config = dict(
    n_layer=11,
    d_model=192,
    n_head=6,
    n_kv_head=6,
    head_dim=32,
    d_mlp=768,
    vocab_size=8192,
    activation='gelu',
    norm='layernorm',
    norm_place='pre',
    norm_eps=1e-05,
    positions='rope',
    rope_base=10000.0,
    rope_fraction=0.25,
    qk_norm=False,
    attn_scale=0.177,
    bias='all',
    tie_embeddings=False,
    parallel_block=True,
    init='trunc',
    init_std_qkv=0.0434,
    init_std_o=0.0434,
    init_std_up=0.0434,
    init_std_down=0.0,
    optimizer='ademamix',
    lr=0.000543,
    beta1=0.9,
    weight_decay=0.31,
    lr_head=0.00552,
    warmup_steps=242,
    schedule='wsd',
    decay_fraction=0.659,
    decay_shape='linear',
    final_lr_fraction=0.0,
    batch_tokens=32768,
    seq_len=1024,
    doc_mask=False,
    train_tokens=243200000,
    steps=7422,
    dataset='wikipedia_en',
)
Each number is 200 + 40 x the weight over its row's rms, rounded and kept within 0 to 999. Layers, rows and columns count from 0. The size before them is the row's rms in percent of the matrix's.

# down: layer 5 MLP down (transposed), 768x192, rms 0.0519, rows 290-321, columns 144-191
# up: layer 5 MLP up, 768x192, rms 0.0653, rows 291-322, columns 144-191
down290,093,193,178,196,201,189,219,164,213,159,159,199,180,173,118,134,229,162,154,219,136,111,151,222,150,207,180,245,168,183,195,149,151,141,217,215,146,260,250,226,235,173,152,226,195,155,184,212,133
up291,089,211,215,182,194,157,212,163,255,191,288,186,298,246,186,210,168,226,146,200,174,212,217,277,172,218,224,279,192,230,193,280,147,198,213,220,242,192,229,140,128,200,159,229,211,239,156,201,237
down291,090,182,188,217,228,220,239,186,183,148,208,235,233,176,207,223,177,192,189,178,202,201,159,168,229,184,218,196,165,164,260,127,214,187,247,185,203,229,254,243,150,120,200,207,240,202,225,180,212
up292,083,222,211,200,215,106,154,260,165,244,193,165,173,207,181,188,150,261,187,239,264,219,180,185,215,182,205,244,238,207,189,236,217,164,191,237,147,220,252,272,178,228,149,231,193,200,138,175,213
down292,083,211,248,178,241,299,202,186,226,199,259,226,150,216,220,126,261,147,248,167,165,128,155,217,239,278,143,190,188,204,213,158,208,184,239,179,154,191,184,232,160,142,239,180,164,234,244,190,181
up293,110,224,184,108,256,134,182,193,227,312,220,177,240,241,232,203,248,232,246,230,190,184,193,199,249,253,166,171,217,251,191,225,221,229,177,194,256,181,175,239,177,255,139,217,232,234,249,208,178
down293,098,234,239,177,149,214,200,87,180,234,180,245,213,222,249,252,165,225,212,184,201,263,208,171,217,170,171,253,216,196,150,292,155,165,242,170,210,159,214,166,164,195,128,178,209,161,281,190,230
up294,104,215,197,165,223,152,208,243,218,259,246,194,256,231,204,150,178,228,226,195,203,154,192,175,205,255,143,229,228,199,284,226,179,260,231,207,200,225,177,157,169,289,181,257,204,251,269,161,172
down294,104,220,156,162,211,181,247,191,194,114,204,193,205,176,168,227,215,190,120,313,220,308,162,192,215,212,261,183,174,262,226,180,168,228,184,244,200,211,183,230,230,160,234,213,218,207,175,100,191
up295,080,181,293,282,257,222,191,191,228,211,218,158,311,169,226,149,188,193,197,226,216,175,247,183,207,182,235,180,207,215,220,187,176,145,185,166,173,98,166,149,218,207,187,183,162,154,252,226,142
down295,085,230,177,174,174,240,226,216,180,215,183,239,123,236,154,223,161,193,237,117,186,261,135,159,169,157,176,173,112,168,151,162,168,268,209,202,186,205,203,204,194,252,216,248,224,155,211,207,167
up296,099,243,204,219,229,144,160,120,260,160,135,164,219,197,211,161,175,208,262,249,150,243,177,241,144,210,152,178,252,306,135,206,188,135,207,171,230,168,236,156,192,198,184,209,186,182,239,163,165
down296,087,158,140,175,127,228,115,175,187,223,197,241,217,192,196,227,201,237,217,164,218,173,199,175,193,245,198,200,165,138,116,145,138,249,169,175,158,229,250,206,197,182,195,190,222,188,277,289,194
up297,107,176,239,271,223,137,252,140,172,212,182,211,256,174,108,176,260,252,185,252,172,188,168,237,159,222,141,202,185,145,183,214,206,149,206,296,223,266,224,185,188,207,228,259,212,215,189,192,190
down297,103,237,259,191,281,223,99,157,159,187,209,220,193,194,209,122,159,212,114,260,185,242,221,173,222,234,208,217,210,196,217,173,160,186,219,148,155,196,178,138,163,201,196,194,158,243,201,251,249
up298,103,239,236,161,248,115,210,223,190,164,217,164,228,163,95,158,197,230,171,174,257,190,203,203,207,231,149,249,206,137,188,262,274,179,221,210,172,217,219,147,143,182,179,223,199,203,221,309,205
down298,091,135,171,240,216,179,138,213,197,168,148,247,262,171,294,280,189,130,238,211,229,299,231,227,177,194,286,190,210,309,241,150,137,149,146,150,225,155,165,224,189,221,246,188,197,201,191,232,148
up299,097,212,104,198,126,225,225,230,272,212,181,264,265,258,206,195,255,189,209,181,216,159,151,184,220,175,221,220,234,247,199,220,167,214,248,216,153,258,202,206,156,228,108,212,201,288,189,120,200
down299,080,154,180,160,192,226,241,223,173,148,266,182,200,176,253,225,185,211,235,266,174,147,214,227,173,271,233,186,274,228,235,173,240,190,136,202,164,146,215,211,114,206,206,228,156,198,252,284,182
up300,116,261,185,234,218,205,205,108,234,181,179,153,280,223,255,156,229,291,169,193,257,125,192,166,115,214,134,219,233,255,195,154,237,220,174,168,232,206,211,243,227,207,211,213,210,225,141,216,135
down300,076,244,191,192,170,191,142,242,246,211,203,165,219,203,232,195,210,218,183,231,184,144,234,101,212,232,181,213,250,225,218,201,175,199,177,171,194,167,261,217,218,228,193,198,226,220,193,173,208
up301,089,157,112,181,186,192,290,133,238,174,214,198,224,213,105,215,183,217,244,225,250,217,159,248,167,152,152,207,224,218,231,136,163,161,228,225,149,214,220,161,164,199,134,206,225,222,203,223,191
down301,078,217,264,175,220,254,190,163,213,235,206,196,150,148,237,216,255,169,149,184,138,212,184,136,206,181,170,203,204,145,194,232,186,200,160,232,226,283,238,197,197,158,246,228,156,207,213,189,239
up302,107,174,129,187,187,160,245,87,162,243,274,178,188,151,129,213,258,204,218,181,261,271,151,200,202,151,221,234,234,202,211,228,228,176,244,198,191,142,222,285,187,207,182,206,214,147,182,192,144
down302,101,222,158,202,205,177,108,199,171,222,186,195,191,176,176,255,182,186,226,152,196,244,203,248,237,189,264,214,175,282,148,232,187,209,206,129,151,264,173,173,201,178,273,196,179,206,156,266,240
up303,101,292,156,250,174,274,222,190,218,226,183,283,186,260,270,181,208,201,192,251,218,193,177,227,208,192,252,188,169,209,245,103,137,233,256,243,218,170,194,204,155,204,179,191,185,255,199,173,241
down303,096,160,159,297,108,150,165,149,185,212,180,162,152,190,259,215,235,213,221,192,230,126,222,219,232,232,217,187,226,239,288,253,189,225,292,147,218,195,177,296,193,226,265,240,193,251,233,181,245
up304,095,272,269,176,201,141,231,251,217,240,198,190,207,162,209,61,239,165,214,235,171,214,209,249,215,195,152,195,226,198,230,208,212,148,245,246,206,204,161,219,219,243,161,182,195,186,169,189,98
down304,099,199,206,192,199,216,211,203,174,206,211,260,162,227,134,222,194,251,232,182,130,152,267,174,257,208,201,229,229,186,229,204,189,157,203,166,201,203,167,247,138,203,217,166,152,206,200,159,233
up305,098,220,198,300,275,215,184,150,261,230,187,203,185,241,166,156,169,192,273,233,284,249,221,214,174,229,145,186,198,170,225,163,215,178,217,213,202,220,213,205,209,183,219,237,156,168,258,288,182
down305,105,232,225,200,113,251,171,218,216,166,159,153,162,122,218,207,233,202,207,163,233,224,167,213,149,274,193,236,256,196,156,186,194,161,272,220,163,164,143,181,216,167,267,204,190,205,280,202,237
up306,121,260,253,199,299,150,258,214,211,247,178,189,217,207,94,205,290,150,182,189,180,145,151,209,199,190,219,249,213,216,164,150,205,249,265,249,211,222,184,121,216,229,217,203,235,223,228,203,208
down306,124,130,189,208,283,259,205,208,187,214,189,189,224,167,193,179,110,228,283,220,170,176,203,208,195,206,159,280,207,138,150,148,255,197,159,294,189,199,259,201,191,226,155,228,276,247,171,205,203
up307,102,167,229,218,160,77,202,218,188,179,203,243,229,261,158,230,204,362,206,189,219,172,177,191,243,185,208,208,214,181,134,158,186,254,259,243,180,200,194,130,169,209,122,221,185,200,244,187,191
down307,096,245,246,124,224,218,284,215,173,229,246,194,215,132,237,201,217,273,251,114,192,223,116,175,218,238,233,167,196,186,204,174,183,215,207,283,251,191,246,181,151,138,235,215,211,208,217,150,195
up308,108,267,147,305,224,186,153,185,205,280,214,154,286,246,241,226,186,238,192,211,156,129,199,220,245,178,234,170,222,192,202,171,201,246,194,233,257,202,99,194,281,236,185,242,193,219,163,215,148
down308,115,194,178,199,234,172,246,211,179,190,186,182,155,177,162,135,202,152,253,143,229,272,160,266,133,207,215,192,261,262,165,166,175,143,236,139,258,187,178,177,183,195,234,196,234,170,171,188,191
up309,100,205,172,230,174,257,204,261,281,260,200,189,221,249,148,213,249,132,228,186,230,178,142,175,237,147,175,248,124,206,204,204,212,209,210,256,195,166,266,215,189,255,154,193,106,280,125,256,198
down309,093,217,257,196,289,192,218,177,198,239,200,218,166,253,240,174,170,235,152,187,148,209,267,234,242,268,236,198,200,207,225,220,229,249,271,169,238,169,126,230,208,181,167,184,219,181,214,229,160
up310,106,245,219,146,173,153,192,206,246,243,136,176,249,188,217,120,193,258,185,238,203,161,131,199,225,179,224,168,192,179,212,128,186,207,211,280,240,232,197,192,197,208,191,198,288,174,189,218,217
down310,112,186,204,185,130,237,237,159,221,159,166,307,268,173,203,188,208,207,94,255,208,213,189,153,181,304,192,265,234,232,231,191,171,168,181,198,253,231,148,252,161,220,233,196,169,127,191,215,224
up311,086,253,212,177,213,148,278,179,148,146,244,213,183,140,224,238,220,222,245,237,268,210,156,179,177,239,188,282,132,291,192,185,201,168,219,214,168,160,212,190,154,250,238,183,131,153,197,215,236
down311,093,104,177,230,171,192,107,141,244,267,194,223,238,241,235,259,156,214,224,167,125,157,184,222,238,215,249,191,209,184,231,198,134,150,190,196,233,165,233,153,198,235,218,208,194,271,186,206,195
up312,112,197,187,181,214,162,168,145,203,207,176,202,247,196,231,140,248,209,212,226,230,161,121,155,179,169,209,239,210,179,175,186,189,252,213,253,154,184,230,262,203,237,130,234,140,270,209,313,130
down312,107,246,172,235,176,178,179,207,148,191,270,208,210,228,280,210,145,317,216,190,165,131,222,240,156,165,246,122,201,261,307,183,198,252,200,107,214,205,216,164,154,220,251,191,210,217,163,194,230
up313,078,220,228,271,230,206,192,190,259,180,189,288,217,186,200,139,181,167,178,236,199,191,163,246,178,289,255,215,203,206,211,204,188,196,188,191,152,119,130,86,156,177,192,219,156,183,211,129,215
down313,088,200,211,188,222,225,110,190,101,148,148,174,178,208,191,203,214,194,217,229,131,189,213,216,260,189,148,145,169,163,241,135,154,205,185,220,181,303,289,225,248,197,223,161,182,209,164,258,239
up314,090,231,211,233,214,176,177,266,228,191,204,160,158,173,160,103,253,209,197,274,176,211,131,203,148,237,151,175,288,287,214,336,244,258,230,185,158,160,229,177,177,263,203,210,235,186,253,133,195
down314,095,199,252,205,222,187,167,229,208,190,215,264,159,134,182,257,257,208,161,177,167,221,271,222,179,174,183,143,235,291,165,145,161,179,236,226,244,263,196,184,195,135,181,196,222,239,112,225,199
up315,115,193,169,258,286,169,179,225,170,217,172,273,227,203,198,227,278,156,251,280,177,186,214,204,191,240,151,266,213,287,204,196,239,231,183,230,278,204,198,117,200,235,113,218,208,223,163,171,186
down315,115,239,220,157,225,202,192,177,247,203,244,218,194,236,222,192,123,232,198,192,199,197,236,182,227,264,243,189,147,222,170,219,208,240,173,238,161,201,192,234,179,182,176,83,220,212,141,197,189
up316,099,215,194,229,226,198,184,143,203,184,220,180,213,239,129,160,276,185,183,204,175,220,201,210,220,212,216,222,267,196,162,215,248,248,254,189,206,164,225,160,232,216,164,242,118,190,200,196,107
down316,111,141,198,222,212,214,238,176,248,130,186,147,147,178,190,226,139,258,207,141,199,155,229,277,177,156,129,140,204,222,205,204,171,248,170,257,208,206,203,179,198,136,214,268,281,247,262,244,219
up317,103,187,186,209,224,141,183,174,234,239,313,281,205,242,237,137,223,216,181,157,231,192,222,275,214,189,141,236,173,162,159,240,155,228,265,250,241,189,209,211,208,216,218,200,191,226,127,201,233
down317,118,161,257,196,195,304,193,229,165,236,103,189,184,173,248,262,266,158,247,252,163,171,187,207,204,226,241,203,201,215,248,114,225,171,175,183,192,203,177,211,188,173,182,178,233,227,212,223,148
up318,107,247,246,194,226,171,192,166,144,169,254,204,193,207,172,187,287,207,199,226,233,241,189,219,156,155,175,267,215,157,197,210,207,290,207,210,148,190,223,201,94,226,193,191,157,184,212,216,197
down318,105,194,212,192,194,231,123,229,211,262,305,217,217,205,230,145,221,167,204,158,157,143,213,240,218,211,229,178,150,279,182,218,259,220,223,181,183,188,135,245,221,209,155,221,191,163,259,129,200
up319,092,193,163,190,208,175,180,267,213,268,183,192,176,241,240,259,168,252,222,272,229,192,159,188,192,252,142,216,207,302,222,265,230,196,238,190,277,159,217,216,163,254,264,199,234,185,273,197,176
down319,107,200,242,237,197,215,221,196,201,163,214,145,181,229,151,151,199,143,210,166,202,211,267,268,252,150,174,207,247,181,124,248,255,214,192,208,183,218,226,204,198,161,221,177,148,255,182,221,210
up320,094,200,252,208,232,183,177,248,302,191,178,244,174,201,275,180,248,208,181,280,176,211,169,230,163,177,191,219,223,225,233,273,186,171,232,213,169,188,185,154,152,240,199,216,187,236,231,218,263
down320,099,232,186,197,207,199,141,223,97,243,154,156,228,236,168,219,282,184,156,190,175,212,217,153,244,279,237,181,143,235,175,167,182,244,240,214,250,215,253,244,218,113,150,204,229,242,199,276,187
up321,103,251,129,191,161,228,178,203,230,307,220,180,230,208,240,119,254,189,209,159,281,178,247,219,136,175,171,132,274,197,217,176,129,232,170,230,166,182,214,239,205,216,207,265,214,237,216,204,194
down321,094,211,242,178,204,169,180,263,248,131,173,215,181,200,196,194,182,191,168,174,248,160,286,204,140,159,178,192,201,175,242,194,181,226,164,191,185,202,274,241,233,114,276,200,130,267,164,117,184
up322,112,223,169,233,235,200,172,190,127,240,135,164,189,202,189,183,250,250,180,234,161,148,189,170,152,246,104,247,199,236,154,152,177,317,258,201,197,169,223,161,167,218,84,174,193,190,271,287,131